config = dict(
    n_layer=12,
    d_model=64,
    n_kv_head=3,
    head_dim=32,
    qk_norm=True,
    extras=['some layers without attention', 'local attention windows', 'exclusive self-attention', 'capped logits'],
    beta1=0.95,
    decay_shape='linear',
)
Each number is 500 + 25 x the weight over the matrix's rms, rounded and kept within 0 to 999. Layers, rows and columns count from 0. Numbers have three digits each.

# down: layer 2 MLP down (transposed), 256x64, rms 0.122, rows 87-186, columns 0-63
# up: layer 2 MLP up, 256x64, rms 0.259, rows 88-187, columns 0-63
down87:560492477507513476504472538512475527489545510519476481521483482507467492496491518502496447466499505470520530582506493488471502507514438473479485504500479512479476490480533490436507542529466498
up88:542499533511453483503496540510491552499493483542555507482523463510497484514549514494491507505522518518500492502519522514514487481485468494505539469487495495505522520459518527520507522478482503
down88:536534492477528486510504520506467517510496514508562471511539470455487504502519490449540491480513493525511539542510491515457523497501482552502519516516492511486520531497469513516508497537495539
up89:500490496532520522500468509499491490478519487516487512420512552493514497484485541505498502466474526484508458544487498517520533508467523445485523481518537486522494458472460525518490507509490493
down89:537501512483563504481514503483476493542479483517507463480476488506492498473510513503516462511498505441505519476513506506478504501551500479502476484491447494524469475501472500522470465500469447
up90:529538503493466469511495494477489437554493506459517492518479532488544545501499472529506502506489542485485469534482546499479506457533490472490535530526518495505512496490467529507560495485477484
down90:488508505488514495519522493463498501489520481471490496497481491509470468484531525495429514478540513476545497521471503470495492485513492451540513512527531518425479496509540533468521458496490513
up91:480498515560559558471430510547511434513500455472428510453517498497516498526515493514488497525494573569507495479537492486510536483496549487522559496500454544532523535492482512451511458521490525
down91:474533455484476483460460463472516448485533509482454547514507510454480473522508504478448530533491535577486496458533464500528491507505509502451515522488461470461532527535465505559556464504518562
up92:512486495534521528524506486481516456494510526512487533476490504493503510527513554459527525543524449484518522497519510466504488465480545525540497495529485479487499490473481520526520500491537488
down92:536511483475533517496467451490495519490499524499488492533468524459475451491474495539492488487511513491439519532457528510532526472494501504485519520519489481507463500512514504455482523524479448
up93:491503468466455548516448459484478517482498469466530488496503508467522472474496515534515476495495496533545449499547542506497544494501468490531460531488502507494508499489482520487486537520491479
down93:496502487492489488494465493507500503474484482485508527478483477455505461477509524541489428483530501551523515510544499491489512502504439483531480504524495490507487512513449548460499502529481539
up94:531505481500478536531507525532443450473483486489515478471527476514547501460473544459545500496514522484483435507464548512496500474490528476475528482486515534477505492497510501518496490472497498
down94:483474496515491480483468480481503514497499495482506506531473475485489505496539429471523519517523506513542503538482495496518479523473482501521520485530500550514507497543446505525500465492543489
up95:507502512510527528526490448524504493535499469470487480519521459503497520478481498454473536538498474496485563475495478431536496483474475489489503501531489476500475475478521539476513483515471503
down95:492508514505473513510511487466501513493546506458543470523496510540495510463499454479511517520504512480483448494502503560512490525469531511485498533524461511505475517477501487487493511479517475
up96:513530492503526507489512477541497490502479469513493459459527540505527522477498478508500499493512511501482516489502528496490499464531489489544494461537507473510480500532477524496481486504464503
down96:502501524516527486500466515528461532543452507532527480492472486498510517490512506497552496505517487455486511498560495503486504501492532505520532505497483519526472508513479469518460520493495473
up97:506498554554552449484502500517473495516526498498519512471544474512514468537461513515534511506536478526537469514497483504522465529496537509461559539474503481549499504482539510486512520494527504
down97:475529512494513519500473511493480492522500479488479461502502481518493489453465494484533515506504554468485508538497496528459509437488468488513483512550496514498486494491488543527459489465506476
up98:467494510501541499506521529511519499540475505520505493490500537451484534521475519518492477506536500493530506508514477513477489458521499508561477517500484495498484547477482505480500493523508431
down98:491509526494512493514500504503507509507485515478548539480569465500445502526480455491516487502475506508503461526443487515520478482489518495493470487491519511490500499503475520504505485490510468
up99:481481510470473508546503501503483491527570499497521485462491479501491519527501511509504544527493528478498527494468529488547530503452507479467507467552503517458517476493536432498488507464550504
down99:507470517456485525518487489447502501502482505531486520504511502506479515505522491510532514487548501495511512526516471498550478512523493515488492515518507470528477510531446504541497496460535470
up100:519481517430497548491519496501512495556506490491535494483499510495495538470546508493461523523526495516508510505485520435515475465469496483559477468491456511513529477510503471487479497446496477
down100:527437540524511494462494502483495491502482498476520507491508499449497538531505490486482500489471519490509488489490489538467496540501561541496532523507522474495540496494455510524498532525510496
up101:528527503473533508494527472512528501494530457511515477478531519495476490501503511479513472477504523522489461504523509481491465503511494498456538458500518532484517488522529493538500512505453444
down101:485480516499486484537500473482483519467515486527534536542517519531427487504523508497497493486514483475489537568483477507468466499486518510452503487535505488514506517514514494472491513481487523
up102:489495512562524537465478498563492514461518474465491467483528535501489492513491485518503498511500499534494507512492445506491486550502506516536500514515522494515496501515502484495533526505500501
down102:515479540496468501497491481490492523485485492510515532516524505515458486509493483509510491496534499429451495531461506506508511497509471465492502516494508498526492486472501500514526514456526459
up103:478478527523508504510486487538472513478467479548508528505503470479501521509513489520516521500496500523546538488559481504507511456534503462513501486495526523488510488473526490491561472447511504
down103:489524503524492497505511495512477500504521505496537467484476508470488527507544535461543525512508480554510516523530518484463478484511530489465512506514568517511505490484479478505519488530432441
up104:488482544512517485525482479524518503527492491493519496523551521485518506537522445554497482527465469504520491509518503506515530462509517463531477462429500538434486547493482474463476535487504491
down104:511504524488497488505474495524510518496518514487522541487509514484483459504496485498542485497524530488514460574522472501537481513449464491474484429479494501486487530533476524474466515542497503
up105:483493497520520473510445469499513524451506520479495490524491510457504496525494520493470458493477521494512507497507499469506529489525475497555464468471507510515516530497489517516490499496517509
down105:505486522507539450507442483483509526474529511510503548517470502489461455496498529523472459473485474507521474513505495474530494486489485527512465463519522489507518506515487522494491508508535491
up106:490536493464495506506515453529474528471486503462479509466504498502530516461494469466497540517492503473539530497481532498539539458488497474448526497506489463507494485493496453507504519469490523
down106:526448481494495509514523467489462493484521535478532519522506508456477512473495455500502508508504463482535512516486497553513504512463522470499546485502490471508467543491500480501479463539483490
up107:504498524510510495502494481514515475443471497482565470514497430492534493508495491446499478532480514500474512444546511519499532464497453457477503496474542512532477518469502508496476490422509482
down107:512525529517541469480432481509513448486511497551515461526468510473528495528503482466515480545505520514497470465500495561502461473533536515501523493484554543517484489517499506527472527499478450
up108:509537520472493528514552496502514477482496512515474471505498532507530546479470446519526485490504520481485512527509508536505512505571499500488505520498494561506503497486540483551526573470488496
down108:475524426509539473501453500513468513510531519483573487493491525511497482505502500507489473494467474490473495444457510450509499453537512470486541482456451475512478511523549508504505500537486498
up109:504521520484544467464570552504534458507527527480477449489484470482522550520482509494558495551484538497444487483470547550490523486504506438500522476502483474471512471486470491533502490502570492
down109:462511481508505486489456500464490487492484517489510452505494450512475535478460500506486510586478499483495549516503479532455514476548476484466503504515487459454492485501492499453484544577542519
up110:468511513491524489495497458500553497502501486500480506489511493455509568450513509478547527500517503522514525529508464495510545490446543524458524507541499513469493469496480523493529497452499517
down110:479462504479537493492487510489497473506504525455509473490515502514479524510542429479529495493524466486522473511503468519481518487474525519461525501487496545469483500530514467500500524473542488
up111:467454505482461472494513447519517488516527485477505447503481491504482528487471503497501466470504498511506502529526476523536509519521477524507513544494528527481513496477534493521569523545489482
down111:489521478503452491491471535501466461514512497453496477499474467551467544540462521509528502535520501485487489514526495521494487514518530426442502479526524498489507543512474512509524493504531496
up112:509528527547473464505531520518500501478472476505493495521519454510505479560495446471470499498473480465478519510535493474517466503503520433507464449447550545479492490484472521556495469514461508
down112:479477533466496442516442494492476497468550511469519575500474533515493466506463499541522470504567531519539456541535486526545492429474531526503518479518489477485516533489512496528496513494472516
up113:532469493467494516506503535549498490512534496476472478492502511513514525490488527512469525484523475514479479469506463512495479467492476523513499516477519512505522535477499510482486487559499507
down113:497520455487511503504472497496475537459506490534499477470528489493516530483537528512551516480488515522468499519557458489512529497515535466499512546493507513467502505507465515518446508489494480
up114:486509519496467472492450485504519501472472475473497494502507500483506536519478495482499522512457487486551492501493505460510488496504467502509470543485496488495461481506475522541506488487462498
down114:504497506453516512464491456501512513454499484468503490518511503536467560510525501487538498487489477454513508515481500501517446542537508510486466520478475476528493467510471484527529493495485511
up115:522516511521510494494514503541483488560495475493465505499499526511548463507502470520515500464468556520519504538513470511481494508522502520498533494496471500518552479511519522480484490516527570
down115:494508461491499531520499478477473531494455487501523519473489493492515481482526500485510509485500504477509482535520496481521498520481523494565497565494466491474494542478471541503475485467492502
up116:568505496514485499510509486539521490496495487484517489526570509490504515524483496493493506486531531507484433512485530542530505538467512480477477510508525509491526483488486526507526497452486514
down116:535513478476499501528506491544496498486488503479501544548513475504468486510490481513472503485548511508492553528487493484472455518538534520462484504465480511470493487507456511494522521514492508
up117:454450497488497479528480532488475458520523457498521490476534552474536518493455562528437531458503485508547506516533500484510522434420522513502521432481493477526528545455490552463496577525471510
down117:477552484530474483491476513485537473527534456490471517523513431447518498497496477484527526527501506566530501500529490478446490472509511514403492478474498491551482478527485506457466520488492540
up118:501530459535455475511498424524491510502466481473482473502505477484511464464478450501434535480480528502546491488539475461511542514476468507502528521484562524509481492518507531497499472544488477
down118:520508496490537518506501490513511441444469508503535523514474515489517547490509510522515438522520512507572487557523439500495461537506477489525510481492517519453482487457485539475487509495563527
up119:469498504452471556504505458531468491515536499537463519469495499470506499471465512515561571572516523499535504524452515487563530438504483551488517477549457484482512423494547466453522536461477552
down119:514443483480483494586512462485482483490503506456532525564500540480490485438494493481514506519551494531484517462494488488532504490505518521508561572490479463528467511495484518528517492465542447
up120:487569497511443508490522482530482471478544491482497496508466429508481482528486478492482491487462541459467478483478516482504456536508535451521541474480482523482488494522515458509483473526519449
down120:486492486521485468465491490546510514537558475516487513517515499525497483431510523459437526445499487489523487471508511525461522496484534481493500518507509494514515533524527546503435497494487499
up121:455515538501567561525454547482508463479517469546533461493557497537551516518523512510466553529494505531503505512544517483487540516444500451511468500480506530496511526490512519479482491472511437
down121:510461459479530436499527514449439492438529501538474502480512495460434522483515512506499470488542478476541479499434527536435481464502451469445507504479525486525516518465528509480507506561532518
up122:483464515530486492497544490481438464551463498536537505523533465466528506547481478511511479498496479516508505502512523507479496470502523543482498538483489515508468513500536491492531501496483474
down122:472490511500496502513537509485464490516493491556509521502529494477520500493469474533504465515529486515519510552470467485525499470463507532446557512493517518517474528490566526461479558501496521
up123:496463501524544504485530474513506516523484479489488502475518501494510545468514532468452472525512447515557465511513545482475512494451482503526460487500509547527454521449492508475534509475481483
down123:497532491483463465493501489506493544512515499531488489481480480512434490497485487522505498500473496455504511498474527507538490521480463475504429495542469486471469508528500452511470533478489497
up124:496501512471497532533509481531514473484511491492512476530537478505497466519477500509497501502467526501496482484540497478479465515473485491487491466515477510498485513515491512469459516465465476
down124:479476512497515485502502509493493474484508496488483549511491483577486509469500514502518530497504521483464513525539510539498468499471476533453480511488477483511494527540513497489482507501518498
up125:521511522508510521437484519487490536464498497482496492474489501489494482505534507486476475464466518462489451488521513480522538470467460513465485521491515481484500522480503522494503491515445510
down125:530496512500543499463472499517484510496515464488490527467477519503538483516537507462519454467465489488492479425537507470520517462484497515508483509516516526485467535546495477515482462513475497
up126:535501526526532551485442506523518491540514462474486474553487462518521490521470530489465511547497485514534519465538502521492505485449550516551454504492528489463458525498527483527529516497506484
down126:458492505527455476479441491520478482471544515482522504541512505518481468462486469459531500528513485499489475502492522492542511522516520455442489519514498500488486485481483489489482521499550480
up127:475509500526452477509479520485471507506476521507517510521458506477525495510476506526495511520498452525504500479539534529488471508547515523519440536450492537465501484506480461500524474498508457
down127:529520499496509485509540538513516510521521489472537532517484474480469527506492508462465446484496513453489503496503483487489481498466527472484455463521513554437467506468523517483510502499478500
up128:498518504479538551501490484498528482505478482476532481516494475488520537440521476517492504540466472528485506499491516482470517462496516472474510486528494533513530518501494535470496492475461519
down128:511469498477523544473453484486471469535493460502477486513501496504478540461548519487506532536507495468479472529503505536457488495452522504478498503523488506505484503471496492481476496491518475
up129:484515519496502455497500486504512515522504483499510486484509513517497470445484492487526537525484515489479434506493523492528496497464511499490508511495488492509509479527497491486507527502489506
down129:510508528486496526497514536499515485511512525488498456496468487536517491536495515523492501517464515507495479467533506516476493511535523497474531481560519510495486503450484542522501486519516507
up130:483490513473484508466516521529561530475493499480493523476532501501495522499482504512481539425514491465482466522460507544494466493504473512481500462515560478495502481514523547456535519473477511
down130:501481494534497501522523557484523472488477517511510509486515487488488490488509450511487473520530490491517477497484494503470458488492512499502536479491556558487518477484487518452535527465516497
up131:494506499496473511494511499503503497495483498504486486497506506485502505513501508501489487515497505498489514495502497498498504494493505503499504499483507508514530508491504508501507496510504506
down131:497506505498506491496482512479501494489484507514494527501501471521489512472496513498499479508489493489502504517487492519507495512505481516487490479494470504489519515531511494510488487512506495
up132:483535530526511515480469439505498528514491477519457510495441481525541517487502468470483506473496485526525465492524509522462484492526516461503505500468519475470493470514475482504499559498486535
down132:484506541481516499520497537489549501524490522489490471489450483530475556505515488498506521512483499495525473522516511467468501497470548485487474446480517543452466474509500474490492488458508489
up133:469555486482499522550519486512524492474490506511475477511476483509499529514480481498529456506485494497471507514495504493476558493512494451533488537498503505518491524519473462512482520460491534
down133:510520531504511490547500535548472488499504502532534475524494429512476521501502486465513482538480494479444471535486497507483509528491499462533510523469443488490492517489497512496485518506503485
up134:459507523527546544448502471507566509479532472480520455479481493455514482527483454558510493500511504497468511522515501451500528430532542538481477487562459550569525519480502469503532471518518490
down134:476507454510536530496474482476499446458501506418480464486459454413496523550440528500497481481509508490504510523443554512525564456520508492527508470477503513519472514479427509508544517555459455
up135:449524513544550545511448507501499416526486430521475504467467524475510491523494468457437526492503482482488508465528496493504512510517516465572489499503482537512522528509490506534508535534538483
down135:474467512563506510505504455500543540516497459465459482472472520451475500486524491504475546462476455527534472495513504513500473545506496522531513505503493507552499494480444496519465546466516504
up136:456486530509484466496500499517500519503479501480542518450547486483532537484495503531515463463537517506472454523490503525573511520515466534473509542485501499543516475503529492479473488489529524
down136:508522493505530536485545513485469509482481482537427499520540508582458501457491509476503507506513480507489489503509500492492482486474526508463479493454494521475470477503460479482459474471510476
up137:516531477526514481482508480492478505502527496543455505490537520466514464492480509489506495511548502521488473517479502521520498520506504476470480483461505528519508483458498497489526507549544509
down137:527520472494510496454501482487484487487510552521476537503511537521505454482480497499453529538531484529468493498477537498501516522496498457471474502502462530518479512528540498477488517442512509
up138:518503554481435492446463504513506521514496521473529467490493480479500484521475520529516481540506501500552476525495556543474510482473488562484492518494501481520464503489479495511487480484490468
down138:487526491461577494488532505475511501500489492491503509530514496525482539496475494490485526509480441512459521502478481519502503488477532519512493461534510503508518467515509495499485515503542538
up139:479522480480481487497495464464499444500479526498492516449461500528546512502442514406492485493492509502504461477515501523500495510466475514500471500485509522470458486506544539512458508495494502
down139:501493477495507489466460488446517472501512482454503488459491477500534497511561490480494509488442534509530524505519464514489549512486474495573527527500481537497489543496478512514545513510516477
up140:500498523510493500486501548496492516514518444477492522505514509492513505511508522505486480477491504493470513489516507488541514471525522463499458529482497472492530492506501534468476495499491517
down140:497443540474486506501495428487536494481489477512462508508541521530516512483530507519503476491490514510487506453502520499494494539474521513437478555499472511489489525508491494494491475500500498
up141:471481528506481483542487469528478451459521462516522521490530523485521468524469509459527525506509510477521510496502504470487526495488500499473482510510487525508549486521519504539516520471517460
down141:506473493500509491503530505457505515474482501528491523510483499523499528580504447508527509504517508513538482504506470521500508533498530489518472507525498498530442485534481477510478488505520468
up142:480517486514503497550492500467551488503476500515473510475498478491486473504464497444504531463489477465518500510501470460487511545459493514468467489454507495482458498486507533500526506464478499
down142:508497520502506545537483503451504511491529484493533466491504517528508496501526529483517522517544517534514485544498491485496531486491495528486562508525478504507477501496446504503480508485550523
up143:471498487498526482476468496487519501528501500494457459564495526474518519565497507540522487525502486514549479474562479525468534430492512523524454476508461517451517512504498484493529527492495508
down143:499509522496521474450459494473514486504517519475518474514533516477475481531525467504519493505516491479502468518487512499489478470455492492475501464516512456508521503534525513527526571510536527
up144:512486571497473477489499511501500543478494518511481504491498475510537489525495521483480537476466491489499502517481552530505481507536512512456520470524538548500498462474506517511457450540518536
down144:494472487502505496527435494492493504511503481473557529520549526543496544486519430486496494503514505480476496493517470479524495492509488482515475513504470513514502493533486471561548499494525473
up145:496509521511456481471478497486525552486484513479496523493525493503495476512512516527498527465485488489501453506477536511545519542492511493508481465529517458511469499505514506498492478531512489
down145:492471505479506478523529511536477486507463480512520499523522497544532524471509524472539502527504539511473489494478493498471469446491517510480522516491487530513504506459478502482505510491504522
up146:470478539519490461519481490546492455476475520499507517485530462447531492513475451468517471532474469554535469519519557510480520501525479509462515539489493488487456500512474545540480464472494506
down146:479487560512462484478536476530543452518465519543475548467517543472513441530458477531526509531504460515469490494534525486511492488545521528494460524471476511521519502509506499514439488457489484
up147:452543496478469506479448489502516494480472521503487513441516471477488521485518586458510444459495488463509497505514497526522494538496518490507501511496510571513509499485533490582528521482527505
down147:507541464525535532487422490469504519500496495451546532478523470498494502480514519504491485494504526488532533475491436525511563523516475512515490556467467515495538507498498527541523487513540458
up148:480502526502454538490491473510496502484474465478521448485480483476532545466520451516469462534507521524462524441513466513502519502538464495507454515470494517493476518537486478522493537523488488
down148:481513513482503455492509488485505501503514501534512425485489486504524531500525474481504514508502534564483501474507495525512545512476462512540462519439466508479471544535460513499536536502526500
up149:454502519486492504480504506486481512522448491511486508497499546504548493492461467523489450494485509517510527486533525512477541476498530489546509504506471509532525503517471518519502519507502493
down149:528461532526482474506484516512483533469529530464523490502483474492461550486496501482496475521475509455515510506479520507537525529486486477539505558495494482501471497470488455460499512470490465
up150:494481508524517494495485484558504487483445495526499491488513471497513477496511493489478525498486472512493567545479515482544507487512527507502511491474489451493523499495491537460557500490510475
down150:536529487478536504525488490546475498488506505508524494523527515473522446482507501512521475508491537508473511530495512545491479510540464483483518492437484513464530527512519515534528504492449520
up151:492509519512473462474524515562527497471512503479506484463497483510511511485511491485499473496459550484461472531458490506483444479494465462449535452538565556516514548499505528505530517464486532
down151:460489497520529469546512522492460474470483498493514542477497506515464485519526481518460511488508486506500448485478497520499509459538461460504552470477561511490484511505483573495496501516457487
up152:511523520495553481478515500510470485474503496494530488472470492504508491494471523484437520528510507523501508507512491542499507487487506522494545553503510488536498518492545535508515504512491520
down152:518511493483472519475549485485493470494497506507516502524546534504486499514493499492503521487481475462526497547523480524533471504494518494548535489470494523460473482491478491514474489513486514
up153:527496461514493492517533491462512531524558487479555483492498442494506480573526518477450487511534508523504485500516513509495494489497502519466487554468523499527528453477526518507478450516504548
down153:505457499470533529512511487510534510530509478507505497516539468538476513485514453505501489500522474513519511549488549499503476480487516483487496482487453448505505522524496474566494504531537473
up154:529504508523516529549471451509518549555478460516528466470514541538459537528471471524495510493466518467470453495485482502565496474436492457523496529417570497459484531477489489473471511492490507
down154:503518528545487488486487496517517497521517523495496527507523496495455516503494465491518513495493504463523508605486503534486480484466487503477478428445508491471481549503479495465514576473498442
up155:469545482501484490516530479518464503555516493493474542481537480487481448503484487505500510502517461457472465505506480501554524510481502525532512539483485460500518462496506502525492508502484462
down155:439529454517491507508465477526490483536482493474473515493513483480512479445488464497531549547479496444516491503528526501514520488499499512472558498505457467519498500526513518530507522493500499
up156:514517457456515497509512481492511462454483559503496489469519505484514561502477475484494475559491538503475567478506508462525473481484487473527516553480497519481518508520490497534486512521511456
down156:487433484475540487516515498509502461460518532502499505512485478489542482485430483544525508515542522442477541517500528514493501473469462433505509504467484456474487491528468489508482513499497460
up157:520469472521495477518504494491549489517501491463552493491495437462512536505546507495501503507518442454480468492494499474512510469476504479489516496507512525457547515470497483496490484467504492
down157:497463494504489454522467516488510461474497501498520526497529494497501473474505459526509552503525510488510489503479526541559493499484488545527509525482510491546498534507476494493472513475506481
up158:479533534514507525529451478517497474470505507463548482491538506517545535479505510520516491484485520537497461515499538513470466488486509467516455475507499470482503488518498471516523531544474454
down158:469502469493519417513519469516514526536509508486488504491505451546503558470458498544513490496515487511483515484472520465528447489487491482494443508513512490490488503459483479521509456549468512
up159:482501509501525523498512506536482468498512508493464483531512479488494520499491487510487490505488493518525504496523510455456446491515539497478500495479478491487445505483492468518495521516452490
down159:515512534492500497460529518493490485473559514508479522506495499540461506482500481523511494508480492438494492520535534527478493526489521473482511483513472493450494502486490500517509474502533516
up160:529506473514499531501474444491482479522537469467487485507497530477515501496489498516495461495474502489516490529534514498522519496491481489466462498447503491512524519534508530486561523523434468
down160:553507501550516501474472517500493498518519464472492538516492544526506505491515527493478479512488532467511484529534489489522500476512506495437475490454497485549484450530515510492503480515466485
up161:503532529540486519541473498502466487531492490492508539468518455475535509488498532479579480510465491507517454509496504534476484451508488481459538486517505551460495528490515485512546478510515511
down161:463528478543522469542459455473496515504493479531510527503476487476493497492530547516536444521493487524504515491460464516529470519495488507490518515465478483513586480540514491555496495510500504
up162:485482504482556502456544498534537467491479468494495497494453507427507511489459448566511489493492526520465520515501484468541554514472506510485530535489494547539508512479481525504541508469585555
down162:530507459517522531488505471558513508448545435444431514456456527426514500528475497527472416489517522471483506528470502490506537495508491491519502548505505503530465523527439509473541507524447494
up163:502482528521536488480483537533487519457532515453485476486522495486528560521517491479454495483470514468460526530496512458503487505502462498491508479484494496523503515497520522493485482531517502
down163:470506487489512471517464523505504521484540494485523527513502476553506490473490497511560495492491541506513500520518487494470494470479476501456468479494496475495523462510506511510559479508516461
up164:476517535516484522529467488497503522515499525468482536481518518510494507485507512477498500458524530494475482484475512518491539526513528459482517502492534486486528447510517537458492514484489533
down164:477501509505522505503476542518509507514505464512489534494490483498462465470510450505505511531556512475491505483472475507513465532509478452497536464483486485513533511496515530500499503468510478
up165:513483504508513502469525533529513484510473511492486493517545475497512487490499461493496506474464507528507532499487473535434467492496516510530490487504490450522531513506490493474530481515484507
down165:501500496491523523486498533507529528506465506480494481475545466482483480458492479488501502467472527527520514502442479519481530509507521484504506517460469511503515496485503516486503496519507472
up166:484506537503512517485484497543492529497485476498528499487507434488500501461481553466527502522505533501526491470526514500526507459543486484512502524520480510502501505502503507507510538487494519
down166:464518466509485474497529546524495475507518484491502483507467473512508505517511493492519528526504465457479475485517535488551522496454475498516465497534469480477516491523474511492473513495551508
up167:551497493495479482498497545518497483531480503483524490480518525500495508527521544528523516463497490492506494480485508492471509485486468524522459462489477460507499526505529526472469504492468504
down167:510529481503498487499514505527499488506519534527516474458512510534496505452506516525508515509550507505486529502548452488468532496507519558482473510479479485515496527482492513540490458490478482
up168:458526502474477490525475494514518488500514492519488511528512538464523501466490451492505512507492510513526517495483493454503521462507484480496513448541471506490485502504525527516458507494486502
down168:541488503512535502533508509520506531508518492488497454517477485511498503495507511501446490494520483496478466563509464536553523523480542468501480517514507507478471520486512457503489469471522507
up169:513485499449516489493507501508514518510505508482540471488549479494509476472506512497512497518503523578497503513510472464532478521481485498505530507460507533527506476467518501512492512505544479
down169:470492496503484520488507508515526490503496497534509545506514485511493498512520473502487501482509498495505491461478497554524496480509524491458489452485478499531480517532478483569487470490490462
up170:477521506502496501453485497524500520470475494493477485478478512518530477497501494542508525487510538533521469522497530560496523507516512509523509456540539463519534517512471529525509489518485500
down170:534501473510541494549497497473459515511505480514528489504505496491476536484523507479501483521482461481503512490523502439477513506529510496483489508479451503510446482510532490504497498495491489
up171:470494536485505528491508489536510519507515465545514489501501486485533540452465468485496550522488500486498502519503542513477474493523517491504492479520520499493484481534525496521461500485531481
down171:557460503504496510515509476471449498472524498537525494531498531505505519494500498480499490492511493486488489503551499505522500476480511551510542545502475504519513537497481512516488508549491464
up172:490504501461497502498467455511463497498500462520452506499508455469513515481524458531505540510476489519503516490478488487469523461500482517522481458471470494532516468480481539497500511517478477
down172:468456459512518468470455480495479516496484503508502517469521497495484509471567479539512490511500512542507490482490531524477498478464518496510501484501497469526490519452486479522487477514482489
up173:535494530485493496510532506526453513567479539495477533487537419506520553533496470473500463495505512513500514503491512508520538539509489506492452521489540538467556486533519498513488483474474481
down173:500428535479486505496504527463468498548476534520486518486512470519476542516496494503490492494524554477534511550484453501503506511520538498535470507502521520504517475520490476501497497452485506
up174:493499582502533509521487453562463522514498525536519503467495480496497533492492533535486519490505512514518449531503489489503470475524497512481528462491539482485478512517566475509504438492522500
down174:514490500525507458516514478504495471529447490499501557481544485446515512500554523474488468511482550495462483534491463469460514496484563502456519533478508502490526533438468470504489523473452497
up175:521541495501500526498490514514480542489506467530485503532477553455507467519529488514497516485487530486484483507458484495519526483498481454496517483486461492495503483496497514535456496464503531
down175:495481476522520514503503490491463540539488499517530468514453494448503454489524533517472492482517478509509514567478498486512511509517504507509492493482488499489487504538514514522465521489489497
up176:533491457494475498455502503490525511469520500504523504502555472456480534492533471544481453474492542499495467472551569457507534521497478510499491535477525517502530506479488504534515457508498503
down176:500448487548510470495481518464471520474462473509502503495517527506449524492526486455479470454494510506522467444496531510520486457487526516507512565498477486520517511509454494576480470518532513
up177:533481483477502497519482480491465516503498484464495497470515490490514475529480512510494491482478548501482499488483473537504497523483483510492523523494535489480503504515533541495495512517485499
down177:523454482459516523486464499488482535490494514472477505503489483449531467525500502530465489484513506494489526513506459521509521486502526498522492529518493507452495530525506524494528523488489471
up178:489546525507511544529486453514527485503531480451497517457518459501512547488511482476481483516496518502494498521507527517494494520523499520491498509535470536521511531506513503519567542517508495
down178:514556536531500514549511488457481470538516494459483537504484540465498498489492473512496511529494518496484515502471528532512447538501518488534495521511473516454519518503496515531531510512528472
up179:494500503504489499503515500508509496503499494504501490500500501500508505507499505497501506486502500504497482496496501496493496500496499506502502506492508496500506500493503504493502503496500497
down179:486498505504503501496491514506494503488494492496486490505503492508495493512516497494496497502499505486501510493501499503497504498489499518500515496500491497508515506515512503504497496520505490
up180:487495522491508456473515490510533500484508511447477468507503469468470516513468465516547486461468529479488516508521525487519532466510532512463550505491506466485475483504507519495532512517513478
down180:488461481495512448547508521448495485497523510421528491516532480496468526506499497517481483449491526477526496491514475512503520461493484512506531505503499467474500491520504515503503535530506457
up181:483523513514479490483503476513518490531495488507476472488457495524499506501478496511513535501526490453507488502492488553492485512498490482501509513435514507498530507523515471501453530494472545
down181:475518450478553503481501479485481496513483541501497491506451502487464534537529521513529473492504494517508510527543520507529513509451508541497478511526473499493470487500526460459501497454510489
up182:526507465510485513531473486509545508538453515495511475475472495489519544546446484501504495484501530474465536525499526492541505476519474450482528474510489496486524477502478519479488510487474508
down182:506452461535507492519473509477494475525483494532515503510471532493532499496478513494555458499514495457487532517482540508533458495516506496467497508483481514492456488574493480490450507515474481
up183:544517514521452544530501534509459509503483471502491484522545504508505421514476461510498480543464531522475504459476462498485433502478508491496515531510493484549549513475463504532456487473473549
down183:511510493480541514473474514517474528519512514469504484523465470499545506479567512480520521523488549490517505583518546534484523509492508541539497488496437489484503516511518522470489528548503514
up184:475540496483479506503474453531531470527501486509493506509526497484476480502510515520512515455491509520492512472467513499497477515492469498482481504545481515484466491502519488495505525477488458
down184:501471488479521510502439481492529479487499467512516495507500506534461456478525485478488491443485515509470509471521532484483461512518474521462487480502465495527469494490512482497502510518506499
up185:477489513519430509464471504520480540544474512474494529511455450497517517516504499482485521514513501492499488479550487507506512476523462473517452507495521505489527512499480513507479446498470507
down185:478522490514471475503525533540484535494543495513522502488508489534483510499486498486522462501529530476520486520527446480548476554484507546466476505478515518469488484519514509486497480473462493
up186:513523462537502501525496490515525481499519468509466505480485503472510500547517489510476486506438548510455527493529458427518518454472526490435511484557490552560529473512449523489483480495514497
down186:482485484475491479481489472481494470479499529490471463512494572425490483521523526480501517491494466523489525460567488498541465491535478538519479493507506524500486549511451490505512496499479508
up187:479494481574510490528504518463502519469486462539509486464514532497534470517495487508504492495504520507476486477541515541500499478482531535495482494511515510499510514499472473522490540510494487